Each number is 128 + 24 x the weight over its row's rms, rounded and kept within 0 to 255. Layers, rows and columns count from 0. The size above them is the row's rms in percent of the matrix's.

# layer 12 MLP up, 768x128, rms 0.0995, rows 569-595, columns 0-127
size [ 97 103  99  99 109  94 103  97 113 101 103  97  99 113  93  93  95  98 110 104  88 112 103  98 109 107 103]
[[129 116 116 144 134 152 117 107 166 196 150 122 166 128 107  92 120 109 143  74  71 129 165 171 133 122 138  95  93 124 137 135 135 153 156 156 184 126 140 152 129 112  89 145 131 113 159 124  81 144 176 107 102 125 113 126  77 143 131 139 133 115 112 115 165 127 166 137 135 151 116 120 176 109 113  90 111 131 113 150 105 128 164 127 131 100 172  95 108  71 102 143 125 113 127 104 103 140 126 109 122 127 129  98 103 109 119 110 141 139 107 113 125 153  91 120 123 106 158 117 141 124 112 127 105 123  91 121]
 [116 158 152 147 103 178 109 152 142 130 115 130 132 121 159  98 138 116 150 113  97 121  99 128 163 142 137 119 117 128 191 129 123 154 141 137 146 136 163 132 153  85 142 147 157 153 161 123 127 186 124 126 150  82 137 159 126 101 130  78 131  89  88  93 145 139 158 152  94 125 103 169 110  96 113 137 162 105 144  91 158  93 163 169 107 124 131 138  99 140 121  75 120 195 130 116 151 125 146 133 106 139 109 122 149 117 150 150 138 129 138 109 106 137 157 146 128 105 132 130 127 106 123 125 116 116 140 176]
 [133 107 141  48 129 137 112 131  83 154 130 121 101 134 101  91 131 160 114 104 132 132 162 144 126 123 121 120 120 118 171 127 126 188  93 112 138 163 113 146 121 122 126 159 130 110 113 132 113 129 191 130  92 157 134 131 149 129  95 110 101 137 114 123 126 127 168 103 110 102 123 166  98 121 136  96 116 116 140 101 110 109 117 128 130 136 142 113 125 154 130 138 129 160 136 164 128 117 129 137 144 149 165 134 163  95  81  63 123 129 147 128 167 156 117 120 108  94 134  81 167 179 113 153 145 102 166 132]
 [176 114 116 146 125 136 128 141 100 124 104 117 127 166  97 121 118 134 170  89  98 131 156 141 136 119 146 134 125 101 149  81 128 150 118 123 146 151 157 112 139 138 136 105 140 115 122 178 145 142 121 121 113 113 111 139 138 126 134 112 148  81  90 132  68 136 153 115 114  95  96 138 109 126 127  92  98 163 129 106 124  96 172 127 142 140 133 201 107 152 104 139 166 139 159 135 131 114 175 108 170 107 135  85 140 114  85 113 122 126 103 106 132 117  78 152 125 107 118 128 183  88 142 137 157 124 129 161]
 [121 118 112 106  84 103 120 152  78 147 106  81  95 163  82 108 153 119 101  78 138 144 128 122 148 129 135 165  88 128 171 130 132 149 132 122 139 131 140 132 123  84 179 188 104 134 129 117 127 109 117 129 116 153 149 146 132  94 129  97  99 107 146 133 119 110 117 128 110 120 157  95 130 130 100 102 136 102 142  89 102 142 139 167 121 101 126 149 165 125 128 137 131 122 178  85 125 117 118 142 127 131  72 147  87 126  96 145 144 136  97 117 107 113 116 163 112 126 159 108 118 156  91 158 154  86 136 143]
 [ 99 120  98 142 156  95 112 199 110 166 106 127 144 145 142 132  99 134 188 132 127 122 142  80 153 129 136 133 146 163 165  98 118 129 137 108 123 127 127 187 109 112 132 133 115 120 145 131 109 139 172 164 156 129 113 140 130  79 100 121 132 118 115  93  78 137 110 167 130 115 158 135 129 156  99 107 135  63 117 127 107 138 132 124 109 114 120 129 147 129 148 102 148 162 152 122 129 124 133 136 163 144  88 128 128 113 120 108 179 127 122 149  96 107 111 182 118 113 108 111 112 124 150 157 144 108 162  79]
 [107 136 115  91 118 136 119 162 144 131 129 106 172 129 118 117 141 123 139 150 109 100 123 109 143 135  59 123 185  96  94 108 136 136 163 112 109 147 131 165 146 108 157 162 144 128 133 161 129 143 110  94 153 175 141 135 139 144 128 130  96 100 139  80 124 124 123 135 129 119 149 150 127  88 106  75 138 115 126 115 145 167 101 141  82 147 141 131 105 115 124 131 130 135 103 140 121 123 119 143 138 124 120 132 135  39 139 144 166 136 110 132 120 173 126 119 110  99 176  73 111 148 160 159 147 101 125 112]
 [ 99 146 108  84  99 100 130 164 129 147 125 132 123 139 186  67 149 140 120 128 135 136 148  86 123 117  84 128 134  89 182  93 103 118 134 100 179 159 132 149 107 145 148 138 107  66 117 110 127 148 159 154 114 161 131 131 135 105 137  98 153 138 136 101 147 161 138  79 156 120 144 151 176 134 146 117 140 112 111 113 102  99 149 115  87  85 126 133 134 104 143 136 130 141 142 122  89 128 136 135 137 119 112 128  99 136 117 101 105 120 130 127 137  74 115 121 122  80 105 118 144 111 125 128  75 138 108 123]
 [149 107 118 101 143 129 114 184 160 140 116 159 123 164 157 130 135 103  91 120 135 135 149 153 149 148  84 117  86 117 125  97 130 188 118 150 171 125 145 105  99 153 146 134 117 112 118 130 133 129 143 128 115  96  82 116 102 120 137 104 135 129  84 116 102  70 155 134 128 132  89 149 140 111  96 142  76 167 156 132  91 113 137 130 117 126 140 111 148 142 161 189 148 154 104 119 124 159 146 161 115 138 138 132  99 136 132 113 180 140 155  97 119 170 133 136  92  97 167 123 136 141 115 126 119 102 146 111]
 [100 128 138  74 106 101  98 157 107 122 106  96 147 136 121 101 136 153 129 129  60 138 129 128 153 134 161 143 126 145 125 107 122 127  97 139 124 129 127 114 125 132 133 142 112 148 152 137 146 111 151  56 113 165 142  82 149 130 123 121 140 103 116 137 160 107 148  98 122 136 129 108 158 157 148 134 150 155 155 140 134 131 149 181 131 137 151 121 116 153 159 181 113 140  87 132 139  93 152 142 135 153 115 139  83  56 140 108 138 155 133 154 141 162 114 134  87 160 122 117 114 182 114 145 141  99 113  95]
 [134 119 153 128 101 133 138 159 116 165 126 121 132 179 112 112 123 175 143 114 124 164 126 125 154 175 158 103  92  74 102 120 114 102 118 135 125 154 119 159  83 139 176 137 100  79 156 104 162 160 153  92 157 153  97 130 112 147 163 117 125 127 123 121 102 160 128 146  62  94 112 114 138 124 168 106  98 133 133  83 139 110 109 103 132 143 125 111 117 125 144 101 168 142 143  98 128 104 126 109 158 145 108  92 148 126 132 123 102 135 115 129 125 132 129 133  68 118 142 123  96 145 127 128 141 111 112  79]
 [116 107 142 115 126 102 127 116 162 116 116 155 105 108  94  98 160 149 186 154  92 130 126 120 127 125 133  93  89 145 135 173 141 155  77 151 116 123 149 121 149 119 149 129  90 137 149 179 132 140 132 139 151 158 168 136 172  66 145 137 120 140  77 173 124 123 134 112 111  79 164 117 147 146  78 110 105 151 172 126 119 125 109 109 126 133 129  95  96 102 170 133 135 144 125 132 124 142 117 141 125 143 112 143 133  89 107  88 111 107 140  92 119 124 133 139 133 120 117 131 116 122 123 127 165 128 193 111]
 [100 160 109 141 132 183 160  99 109 104 111 118 111 143 138 120 175 154 131 129 106  97 128  48 152  91 155 169  97 115 132 140 108 139 146 132 122 134 132 121 141 160 103 153 131 115 149 147 120 219 105 126 126 126 146 110 133 119 131 148 111 134  79 116  99 129 157 133 165 115 118 103 150 133 109 105 125 180 145 116 107 138 121 127 150  80 122 103 123 125 152  84 121 122 149 129 129 130 171 148 130 115 112 117 103  94  98  82 128 145 105 106 111 138 145 122 159 116 115 117 132 114  87 128 127 149 162 105]
 [142 128  98  86  99 116 123 131 148 143 153 157 114 105 129 116  86 122 119 127 118 132 149 140 179 182 113 129 147  85 129 113  91 156 126 136 149 144 106 114 134 137 155 175 140 106 131 157 108 157 121 122 128 138 154 143 135 140 121 101 122 142  80 146 133 162 122 132 131 171 119 125 114 117 118 146 104 143 140 128 175 140 153  93  92 107  83 134 171 124 141 123 162 139  91 112 140 120 113 152 142 179 101 156 116 107  99 120 138 105  76 103 105 124 152 106 140 108 183  87 104 167 102 151 122 112 109  78]
 [109 176  92 105 132 168 126 152 150 138 108 140 139 121 125 139 131 165 127 125 147 117 172 119 121 114 129 169 105 131 105 117 103 130 140 125 121 154 128  95 155 134  87 126 135 113 159 110 138  87 134  79 132 108 102 150 108 106 143  86 136 126 147 109 103 101 123 175 143 101 165 128 124 104  99 135  85 147 136 113 101 201 133 120 144 115 127 107  85 110 130 142 150 180  99 122 106 155 128 116 117 112  98 135  65  77  96 132 131 109 125 139  95 162 134 138 121 122 111 103 144 140 152 136 179 110 130 161]
 [166 218 122 136 156 146 111 138 144 139 152 118 139 124 129 114  95 113 138 172 133 148 108  91 142 159 157 151 168 114 151 122 142  99 139  98 160  91 103  98 104 119 108 150 110  94 100 116  94 126 120 117 153 137 135 141 133 151 130 119 158 164 130 149 143 135 137 138 101 130 146 117 106 141 117 109 118 114 123  88 114 181 152 141 147 109 158 149 150 161 131 188 149 121 126 148 102 108 127 137 105 161 121  80 137  99 124 121 142  67 115 121 106 141 105 137  86 100 120  93 114 158  88 132 133 124 136 108]
 [143 145 136  61 123  70 146 132 129 185 120 109 119 168 150 121 126 144 144 137 127 105 102 125 117 158 107 116 110 145 139 140 124 102 127 142 119 131 167 138 180 150 114  98 101 127 123 159 142 138 156 156 125 173 151 115 182 153 166  90 165 150 108 130  99 123 139 159 124 135 130 137 133  94  96 119 113 132 185 163 119  94 156 122 129 113 122 132 139 120 167 149  95 131 134 144 118 146 158 151 109 148 138 144 123  75 103 175 122  90 123 150 133 133 123 166 113 146 120 129 163 111 108 136 135 178 150 122]
 [110 153 149 150 117 164 114 160  74 147  83 141 134 129  83 158 147 137 100  75 135 147 112  89 173 131  97 141 128 126 128 131 113 116 142 128 167 124 115 151 121 109 160 115 135 107 145 126 131 128 124 138 159 135 131 110  84 129 159 125 150 117 131  71  99 140 127 158  95 154 121 102 133 133 108  85 134  94 106 144 123 139 165 142 134 112 177 121  90 128 147 158 131 200 121 107 129 114 106 117 110 121 108 128 154 130 144 134 143 191  98 167 150 128 136 153  97 111 128  88 125  94 142 151 159 131 149 124]
 [160 117 157 152  99 113 154 183 138 119 129 133 108 169 143 152 180 119 128  91 143 134 136  79 175 116 126  90 110 113 121  66 120 165 162 149 131 144 138 132 114  83 142 124 148 101 156  98 148 153 156 112 165 140 115 146 157 170 161 115 116 123 139 106 100  85 143 128 122 123 144 123 128  94 128 118 107 141 163 103 133  94 170 110 124 133 128 137 135  69 125 102 125 164 115  96 152 125 130 140 131 119  91 139 113 120 140 123 175 138  93 134 114 127 133 118 109  98 126 101 107 139  81 154 115 117 166 127]
 [ 94 129 118 119 113 148 128 131 117 126 142 167 133 115 100 118 147 154 127 147 143 156 159 121 109 166  88 120 141 116 145 140  70 120 138 119 149  86 112 102  94 136 122 142 121  99 133 131  85 111 130  95 136 116 125 126 124 130 133 112 136 134 112 107 113 150 171 107 115 183 146  99 138 128 138 151 140 133 131 151 101  99 163 128  78  96 125 127 103  94 126 176 142 105  86 144 100 102 131 149 120 155 130  70 110 118 127 116 123 130  84 110 129 129 113 168  61  86 130  90 167 110  89 130  85 110 120  89]
 [161 181 101 140 112  81 152 149 153 141 126 112  96 152 116 126 121 142 173 143 132 136 129  69 139 140  96 143  98 121 121 114  45 125 134 106 139 142 171 142 139 107 123 136 125 140 118 119 118 125 156 137 155 106 145 155 125 146 157 141 160 131 145 108 134 102 124 125 115 133 119 104 154  91 134 159 146 127 138 102 129 181  96 143 131 135 141 159 138 105 141 159  92 162 149  94 139 123 159 153 117 139  84 145 114 100 149 132 102 137 119 145  62 110  94 131 119 135 147 108 119 131 139 198 142 125 123 166]
 [118 124 101  87 129 136 155 132  79 164 112 127 123 150  91 135 140 141 170 134 150 137 103 132 142 115 165 131 128 125 142 145  72 171 128 151 132 167 168 126 134 147 133 118 139  76 149 128 125 141 179 117 138  91  96 130 154 146 137 153 159 114 132 153  95  92 143 148  99  97 134 101 150 154 130  83 108 145 163 133 150 141  85 135 125 105 108  98 135 163  81  98 136 163 108 139 143 120 143 165 121 101 115 101 110 107 126 128 155 163 153  98 121 138  90 132 116  81 140 118 107 145 139 121 136  82 102 102]
 [135 140 123 157 120 134 119 166  92 134 146 147 122 139 109 120 153  98 124 129 124 132 174 157 105 131 117 124 125 124 106 116 124 175 147 126 116 113 173 149 143 136 142 121 129  86 134 107 121 159 145 111 112 153 152 153 128 115 140 133 110 125 119 135  77  93 113 127 133 128  95 122 184  66 144 104 153 174 119 176 129  92 133 119 132 130  99 155 123 133 104 149 176 106 145 105 149 134 149 181  96 119 110  84 122 144 107 151 155 119 125 101 161 162 119 114  47 132 110 111 150 149 121 154 147 112 110  84]
 [ 98 151 125 125 148 167 108 151  92 135 139 123 153 140 119 107 135 132 168 127 111  94 138  94 133  99 149 145 132 102 107  68 127 119 142 103 127 121 109 153 130 159 155 113  89 139 103 123 169 124 140 122  58 149 110  99 130  81 141 117 139 130 126 100 152 153 102 147  68 128 130 172 149 161 107 109 112 150 148 140  97 104 153 146 121 127  88 114 170 156 139 114 116 116 158 101 113 144 152 137 116  97 115 115 146 101  99 124 117 149 109 113 110 124 136 105 101 117 104  78 163 156 151 168  97 163 147 111]
 [ 96 122 145 107 155 127 133 143 150 137  96 153 121 142 113 145 166 157 174 105 132 130 134 142 134 144 164 140 146  84 170 131 106 133 119 157 162 131 150 151 125 149 174 143 106 110 150 112 118 122 113  70 123 115 132 154 153 124 116 149 111 156 118 105 107 138 110 119 110 138 129 164 161 119 123  99 115 128 117  90 129 135  84 174 145 103 110  93 119  76 126 165 176 153 133 131 150  81 136 144 154 131  83 123  62  98 147 119 179 136 132 127 103 135 139 134 112 133 135 115 112 178 139 173 128 157 118 132]
 [138 127  67  95 151 109 151 151 120 136 128  94 118 148 129  97 185 124 122 140 152 129  95 109 134 100  93 129 119 127 158 123 127 123 153 136 121 163 145 138 137 152 145 188 129 161 144 142 172 176 113  86 120 141 133 150 146 101 174  91 108 174  90 140 115 146 138 124 130 126 129 130 123 108  97 140 130 145 176 114 111 121 147 116 133 129 131  92 122 142 155  82 139 181  91  66 118  94 119 154 180 142 121 118  99 103 122  93 127 125 126 130 128 115 119  92 125 101 128 128 125 108 137 104 147 103 138  97]
 [ 88 168 104 127  95 115 119 160 144 115 172 146 131 121 118 113 169 106 139 165 104 110 154 120 104 133 167 143 129 124  69 141  81 119 133 136 121 136 142 105 154 134 132 100 141 143 149 148 167 128 172 128 104 181 146 135 158 121 138  85 149 126 129 108  96  95 119 149 134  86 105 108 125 120 114 151 110 151 130 171 150 144 127 124 124 134 105 114  85 116 154 126 152 130  96 108 125  72 125 182  95 124 128 101 127 115 118 107 160 133 177 102  98 118 132 124 123  95 143 111 125 130  69 159 129 138  98 139]]
# layer 12 MLP down (transposed), 768x128, rms 0.0832, rows 569-595, columns 0-127
size [ 96 102  97 100 112  95  93  99 107 118  96 102  95 119 102  92  97  94 106 102  89 111 110  99 105 115 110]
[[187 124 120 125  89 191 131 132 148 125 108 132 146 161 138 172 111 125 166 160 165 117 114 101 113 122 104 120 124 152 133 116 130 136 144 154 133 151  98 138 118 107 148 152 113 142 119 147 152  70 138 105 176 107  97 181 157  92 168 175 125 146 135 138 157 129 130 132 128 170 122 122 117 128 144  82 123  85 132 106 129 151 138 147 121 142  85  83 140 107 131 110 115 141 173 153 154 155 129 172 119 126 158 176 132 111 121 106 138 119 132 134 161 136 137 160 127 121  96 127 121 161 116 114 138 156 158 149]
 [131 137 116 145 130  78 153 138 144 103 102 108 102 170 114  91 101 144  64 114 137 108 159 134 136 134 144 155 167 116 121 153 104 158 132 160 118 140 155 148 140 124 157 130 106 114 112 135 136 101 115 102 145 134 125 121 171 101 103 121 155  93 101 141  95 132  81 133  92 138 188  97 134 136 144 142 117 111  98 116 128 139 113 132  96 117 119 157 148 128  91 167 149  98 110 150  78  97 150 123  88 116 120 152 154 141 125 163 142 126 108 121  91 166 133 140  93 177 122 126 128 106 119  99 133 163  90 158]
 [153 105 132 126 152 105 151 173 174 147 103 147 131 101  97 150 151 121 114 107  96  90 160 107 152 107 116  95 133 129 110 107 137 128 148 121 162 116 158 167 149  86 116 106 128 141 146 151 122 116 102  92 156 116 139  88 117 125 132 137 152 154 158 130 146 161  95  79 132 150 143 127 137 107  97 193 145 149 129 129 106 169 155 160 135 158 100 143  96 127 116 116 149  85 134 121  98  96 144 134 118  98 139  65 150 151 122 143  94 109 120 108 109 116 131 125 172 114 109 125 150 118 125 100 104 160  94 116]
 [157 135 126 126  83 109  91 118 163 112 111 149 132 147 177 121 145 143 131 121 185 143 108 128 112 139 167 130 122 138 118 113 127 136 151 138 146 107 151  97 129 118 160  87  82 128  76 159 110 113 137 119 142 158 125 145 103 169 136 157  94 148 140 113 157 108  97 143 117 149 161 121 153 130 117 118 106 149 127 139 166 143 108 120 140 100 157 119 131 135 142 130 124 112  89 103 135 125 135 130 142 107 122 118 164 145 219 125 159 125 172 144 157  83 147 115 130 140 160 109  94 115 143 129 108 120  65 153]
 [140 138 140 155 103 134 147 170 113 111  98 134 127 144 159  95 120 115 104 123  98 141 119 159 174 110 110 158  98 130 166  87 171 133 103 137 158 141 140 169 135 121 154 122 131 155 121  99 129 138  93 109 128 101 176 132 147 112 169 115 141 114 101 167 122 100 184 123 132 112 133 107 102 149 115 129 122 195 145 149 124 132  98 132 139 149 139 133 148 114 131 122 149  97 100 132  84 100 167 121 138 124 102 121 146  95  81 138 139 171 163 161  57 132 134 149  99 111 124 111 130 140 108 137 152 110 120 108]
 [162 141 114  98 151 151 167 114 122 125 161 127 159 154 163 142 123 155  99 155 158 129 123 161 114 128 147 115  97  86 121 160  98 161 180 176 163 126 171 135 136 171  96 130 139 143 167  94  99 146  98 107 111 114 127 150 108 139 143 118 152 123  63 160 139 163 139 156 117 101 153 153 135 146 133 119 161 116 126 113 123 134 142 103 113 133  81 103 139 141 153 103  80 126 107 142 152 140 136 124 147 118 108 112 137 185  91 127 129 126 163 126 127 106 157 143 134 108 145 150 101 102 147 143 117 167 145 141]
 [130 104 124 145 178 121 124 123 138 165  94 107 142  96 139 157 126 114 116 143 187 150 164 136  83  95 107  97 151 130 173  93 117 107 164 134 107 102 101 134 103 142  95 116 121 148 121 136 120 130 108 168 117 146 115 138 140 124 116  90 129 112 169 108 166 120 161 144 130  87 129  88  79 158 119 137 127 132 155 129  71 146 137 169 141 140 101 107 123 106 140 116  78 140 156 121 104 140 109 117 104 139 151 135  88 119 138 105 123  96 178 106 128 122 119 144 115 135 123 162 169  88 125  94 129 105 116 110]
 [ 98 118 119 154 188 130  97  95 138 177 112 133 103 121 101 150 127 133 111 124 118 116 162 120  95 110 142 138 134 119 101 183 149 139 145 124 121 123 138 115 155 129 141 137 143 141  89 155 148 120 127 122 143 143 107  79 104 132 137 151 122 107  65 165 112 128 121 161 129 125 147 117  89 100 144 155 112 131 155 134 139 138  98 159 128 136  80 156 133 122 123 162 150 164  83 117 184 169 153 142 123 126 177 125  97 187 104 134 136 141 124 136 151 151 123  96 143 166 124 164 122 128 151 167 138 149  95 122]
 [130 137 129 133 128 110 113 103 107 144 122 102 164 137 151 161 129 119 141 113 108 165 148 153 124 110 116 138 156 143 104 101 120  88 103 114  43 128 169 117 132 128 117 134 113 145 152  92 129 119 148  87 125 162 172 110 126 150 153 142 133 147 187 139  87 102 135 122 116 172 100 110 121 126 124 165 165 112 118 118 114 137 107 144 141 142 118 133 123 101 104 102 137 172 140 154 186 114 172  87 158 122 166  86 164 163 127 121 124 143 126 124 132 126 110 122 138 172 107 104 114 159 125 141 163 144 159 145]
 [139 172 138 136 120  89 124  92 145 145 144  94 141 144 112  97 125 148 134 167 122 139 125 156 125 135 130 142 117 119 116  94 124 100 158 186 166 131 115 100 115 167 113 123 167 148 112 108 158  92 106 106 142 139 120 112 177 151  84 116 160 164  95 140 173 150 142 142 117 150 120 155 158 190 155 107 140 137 131 107 143 164 177 135 129 120 159 138 147 127 109 183 108 150 128 138 149 114 135 160 120 157 118 127  91 106 143 125 127 118 143 140 103 156 123 110 106 107 100  80  92 166 102 123 124 101 115 126]
 [ 95  89  97 141 146 132 126 136 129 147 116 144 136 126  82 111  82 139 120 149 134 141 124 136 129 134 110 120 126 124 103 170  92 108 119 135 164 108 143 169  97 132 150  79  96 101 139 134 141 124 141 111 144 117 127 150 113 117  71 147 103 156  74 129 116 122 123 141 179 131 162  87 157 133 125 101 105  98 117 128  87 132 121 182 141 137  60 136 156 145  79 116 128 122 159 139 124 126  62 101 110 129 116 131 136 112 141 102 110 172 115 142 130 159 123 125 105 141 146 130 125 130 159 156 104  92 107 154]
 [109 182 129 102 117 146 161 123 155 133 157 131 138 134 172 141 131 107 101 105  97 111  88 143 153 149 106 113 161 126  87 135 134  85 164 113 169  96 134 151 114  96 137 105 168 136 114  88 127 151 132 118 160  72 115 150  83 161 117 144 120  96 164 123 144 122 110 160 156 135 117 121 111 112 118 163 145 128 145 143 117 146 122  94 145 107  88 127 100 106 121 120 163 148 146 129 128 127 141 135 145 135 137 107 143 133 141 132 125 152  97 175 150 109 144 107 186 139 168 122 119 119 113 118  88 194 105 129]
 [134 122  90 146 106  75 108 172 107 140 137 119 131 120 119 147 118 121 145 134 110 111  99 138 132 138 160 164 102 146 106 116 136 134 108 175 158 120  93 123 159 143 109 143 142 134 109  84  97 177 156 152 179  97 131 156 123 122 116 129  99 129 124  95 107 178 119 133 115 134  81  81 100 150 116 137 130 154 125 120 170 122 106 151 117 141 149 125 132 111  93 134 106 129 129 119 144 111 105 102  76 136  84  68 128 147 133 149 106 100 125 113 151 123 175 131 147 146 118 175 147  83 153 125 128 148  88 127]
 [105  90  82 137 107 133 136 127 128  92 118 139 136 119 180 141 119 158 151 123 123 135 117 106 167  81 136 156 145 155 111 124  98 119 117 147 104 152 129  93 135 135  56 127  98 114 100 150 100 155 102 149 126 180 153 161  97 111 139 144 156 126 140 138 111 137  96 114 135 123 103 141 141 124 150  86 138 125  71 113 146 126 132 154 145 110 132 150  97 137 129 166 120 136 109 118  74 105  97 162 142 144 143 120 118  96 130 162 130 108 128 129 107 145 109 120 110 179  65 166 155 122 145 101 129 125 157 150]
 [155 131 111 132 139  89 133 106 129  81 138 102 108 148 146 185 151  87 130 151 118 126 108 136 144 135 124 166 170 129 130 117  93 152 122 103  87 119 150  70 170 136 129 153 137 104 104  72 155 127 109 147 152 172 138 115 124 118 143 120 109 117 124 170 169 133 117 172 143  88 106 105 142 166 126 141 125 150 150 120 147 139 104 128 167 119 101 123 109 137 111 139 144 132 124 120 146 126 132 131 120  88 144 194 170 122 106 127 138 140 129 113  93 145 136 141 130 142 122 184 147 113 157  99 150 112 174 156]
 [148  91 106  87 114 115 144 142 100 106 111 126 116 162 119 141 198 119 119  91  85 144 111 159  97 175 157 123 132 145  86 160 103 133  89 132  84 132 128 140 146  87 149 158 141 129 109 145 102 157 105 151 149 121 137 118  83 118 119 145 112 141 121 107 121  78 125 152 120 144 138 111 117 100 104 116 115 153 140 150 157  98 102 150 164 124 140 123 141 136 127 137 123 124 150 128 137 104 171 127 127 126 163 124 168 175  94  91 123 145 127  97 103 135 162 101 168 172 121 156 152 129 149 144 109 112 124 168]
 [131  85 125 147 149 174  99  85 140 144 117 188 128  67  94 166 110 103 129 143 114 128 153 128 109 153 135 140 160 133 158 107 129 150 126 115  95 171 142 110 125 131 136 112 179 121 170 106 103 166 113 119 147 113 131 121 140 137 122 163 135 112  76 179 123 121 143 134  98 124 121 135 177 126 141 154 101 125 131 139 128 164  92 130 136 123  88 152  54 140  88 125 122 143 121 137 120 145 134 113  92 131 101 128 140 155 112  86 125 126 117 171 126 121 121 132 147 141 143 101 123 141 148 128 123 180 132 110]
 [118 129 106 132 125 152 162  84 171 141 143 127  82 166 144 159 110  96 124 149 169 144 146 118 101 120 194 132 117  92 153 151 157 169 139 158 157 121 151  88 101 153 125 118  70 144 138  92 163 140 118 175 144 125 126 141 136 106 119 106 125 157 133 134  96 102 150  91 137 105 135 140 125 152 123 155 140 144 106 104 100 125 115 150 125 108  99 126 131 164 123  84 120 111 126 135 145 138 125 176 168 124 169 132 129 149 158 107 123 144 126 135 105 136 129 115 114 105 141 192 157 135 125 122 149  91 151 156]
 [102 118 151 111 137 107 109 131 144 129 152 135 133 134 157 110 190  86 130 152 123 134 169 126 136  93 139 145 129  98 105 140 128 125 152  98 157 117 147 120 116 161 126 114 151 109 147 132 117 144  93 152 135 175 133 133  95 155 147 110  89 154 134 101  97 156 154 162 135 140 138 134 143 123  98 151 138 151 113 123 172 115 158  77 140 157 197 159 134 166 117 184 135 163 120 131  97 116 150 130  95  95 135 103 130 147 136 133 103  98 154 100 176 112 130 113 113 135 126  94 122 154 107 127 141  68 135 112]
 [156 111  79 144  88 155 132 109 129  72 168 141 108 131 134 153 127 128 166 107 119 119 140 119 122 105 175 132 122 119 108 140 138 132 138 117 143 184 112 121 168 116 128 150 145 134 142  99 157 147 148 117 159 144 129 160 105  82 102 131 111 105 139 127 104 111 132 159 136  99  76 129 104  67 112 117 106 151 118 139 193 181 143 163 129 135 107  89 137 114 134 111 121 115 113  94 126 125 119 136  95 106 142 129 159 118  79 114 132 101 118 111 129 193 150 129 149 104 121 139 116 108 144 158 123 128 148  95]
 [135 153  91 141 180 129 138 104 150 164 148  87  98 124 103  99 155 111 101 147 125 123 132 117 142 117 151 107 132 120 101 113 159 139 146 137 120 175 129  80  91 141 101 133 136  71 132 114 147 137 104 150 127 141 114  92  93  84  80 121 101 149 130 154  88  99 115 167  93  90 124 165 125 121 146 161 130 117 121 115 108 144 129 129  75 140 116 148  97 144  98 107 127 125 128  77 134 147 125 164 151 113 149 153 128 152  89 162 133 124 112 131 104 137 119 129 116 123 135 150 152 137 158 158 163 116 180 151]
 [116 109 165 142 121 152  99 122 118 135 128 172 114 111 147 138 127 129 119 124  90 198 128  91 126 160 114 178 107 132 116 128 135 117 100 151 121 152 100  82 126 160 144 148 153 133 126 176 146 123 179 131 120 133 109 139 126 127  88 136 127 127 123 162 105 141 126 104 146  95 124 108 160 112  68 129 132 151 168 129 138 130 182 170 129 169 112  93 187 147 153  95 130 156 128 102 149 161 141 118 165 108 126 111 129 148 133 123 129 119  81  97 125 115 126 146 127 114 139 164 145 175 140 114 116 123  92 131]
 [121 140 160 112 112 130 135 156 132 126  98 159 156 114 179 141 124 130  88  99 160  89 121 100 141 174 112 149 170 112  99 157 101  96 143 134 134 138 131 159  82 165 157 177 144 107 156 132 131  98 139  83 112 144 120 138 121 153 140 147 123 123  92 119 168 127 135 146 121  64 169 133 104 137 156 127 135 131 124 128 133 168 147 120 121 140 145 134 156 123 107 126 151  91 174 130  61 163 135 128 158 124 146 147 120 114 142  94 148 100 133 136 126 131 123 150 151 111 131 113 110 141 131  80 122  74 117 110]
 [161 102 151 147 141 137 115 133 128 124 154 139 130 141 114 130 119 123 149 122 146 145 138 148 138 127 118 154 103 142 129 144 170 145  84 185 151 143 132 132 166 115  69 110 151 116 152 108  84 149 132 130 128 139 123 143 146 134 122 141 172 103 104 176 149 117 138 127 163 116 155 116 141 155 133 133 135  91 133 136 122 124 120 101  92 152  90 136 130 106 129 129 181 119 128 159 162  95 126  86  98 190 166  98 115  91  82 152  97 169 123 126 143  96 142 159  91 151 161 176 134 128 113 153 123 160 120 149]
 [108 149  96 140 151 174 141  90 104 120 166 102 133  84 134 108 155 112  87 139 140 113 111 136 132 128 151 106 149 113 140 143 122 129 142  86 147 103 137 142 154 145 141 123 149 129 130  73 107 110 120 100  83 119 156  80 171 100 110 120 150 184 115 147 124 110 130 119 169 127 117 152 118 109 108  72 114 123 138 169 117 158 108 126 120  95 103 110  93 152 151 128 132 148 125 139  89 140 130 117 149 103 135 151 121 149 118 145 161 142 119  99 160  85 176 163 182 117 140 132 162 118 105 109 155 131 129 104]
 [115 143 153 144  96 120 137 126 141 133 111 159 136 142  96 143  97 132 132  81 130 133 144 101 119 172 123 127 112 134 156 142  77 145 134  76 143 158 136 109  86  89 151  98  89 126 103 123  82 127 116 136 155 169 128 143 121 135 122 104 128 121 120 113 154 162 135 147 111 108 172 134 138 154 125  71  81  88 106 150 105  84 152 120 124 102 119 155 162  85  82 164  99 113 130 113 107 189 134 103 139  88 149 114 124  96 126 124 146 130  89 105 134 126 130 118 132 127 125 136 110 148  92 113 104 130 122 160]
 [111 108 107 122 132 128 141 140 123 159 137 145 160 146 103 120 153 151 106 109 127 101 118 148 168  94 102 149 194 134 106 121 151 136 120 173 129  97 145 136  95 148 124 155 133 162 125 124 147  90  85  96 140  96 111 119 111 112 153  96  90 196 118 116 116 120 114 108 121 165 158 121  91 136 116  86 166 102 154 121 127 154 122 122 114 134 146 125 104 105 123 151 103  73 111 125 124 156 130 133 156 114 144 123 138 143 123 102 152 120  82 156 125 140 132 113 128 162  78 177 140  95 160 115 105 118 161 163]]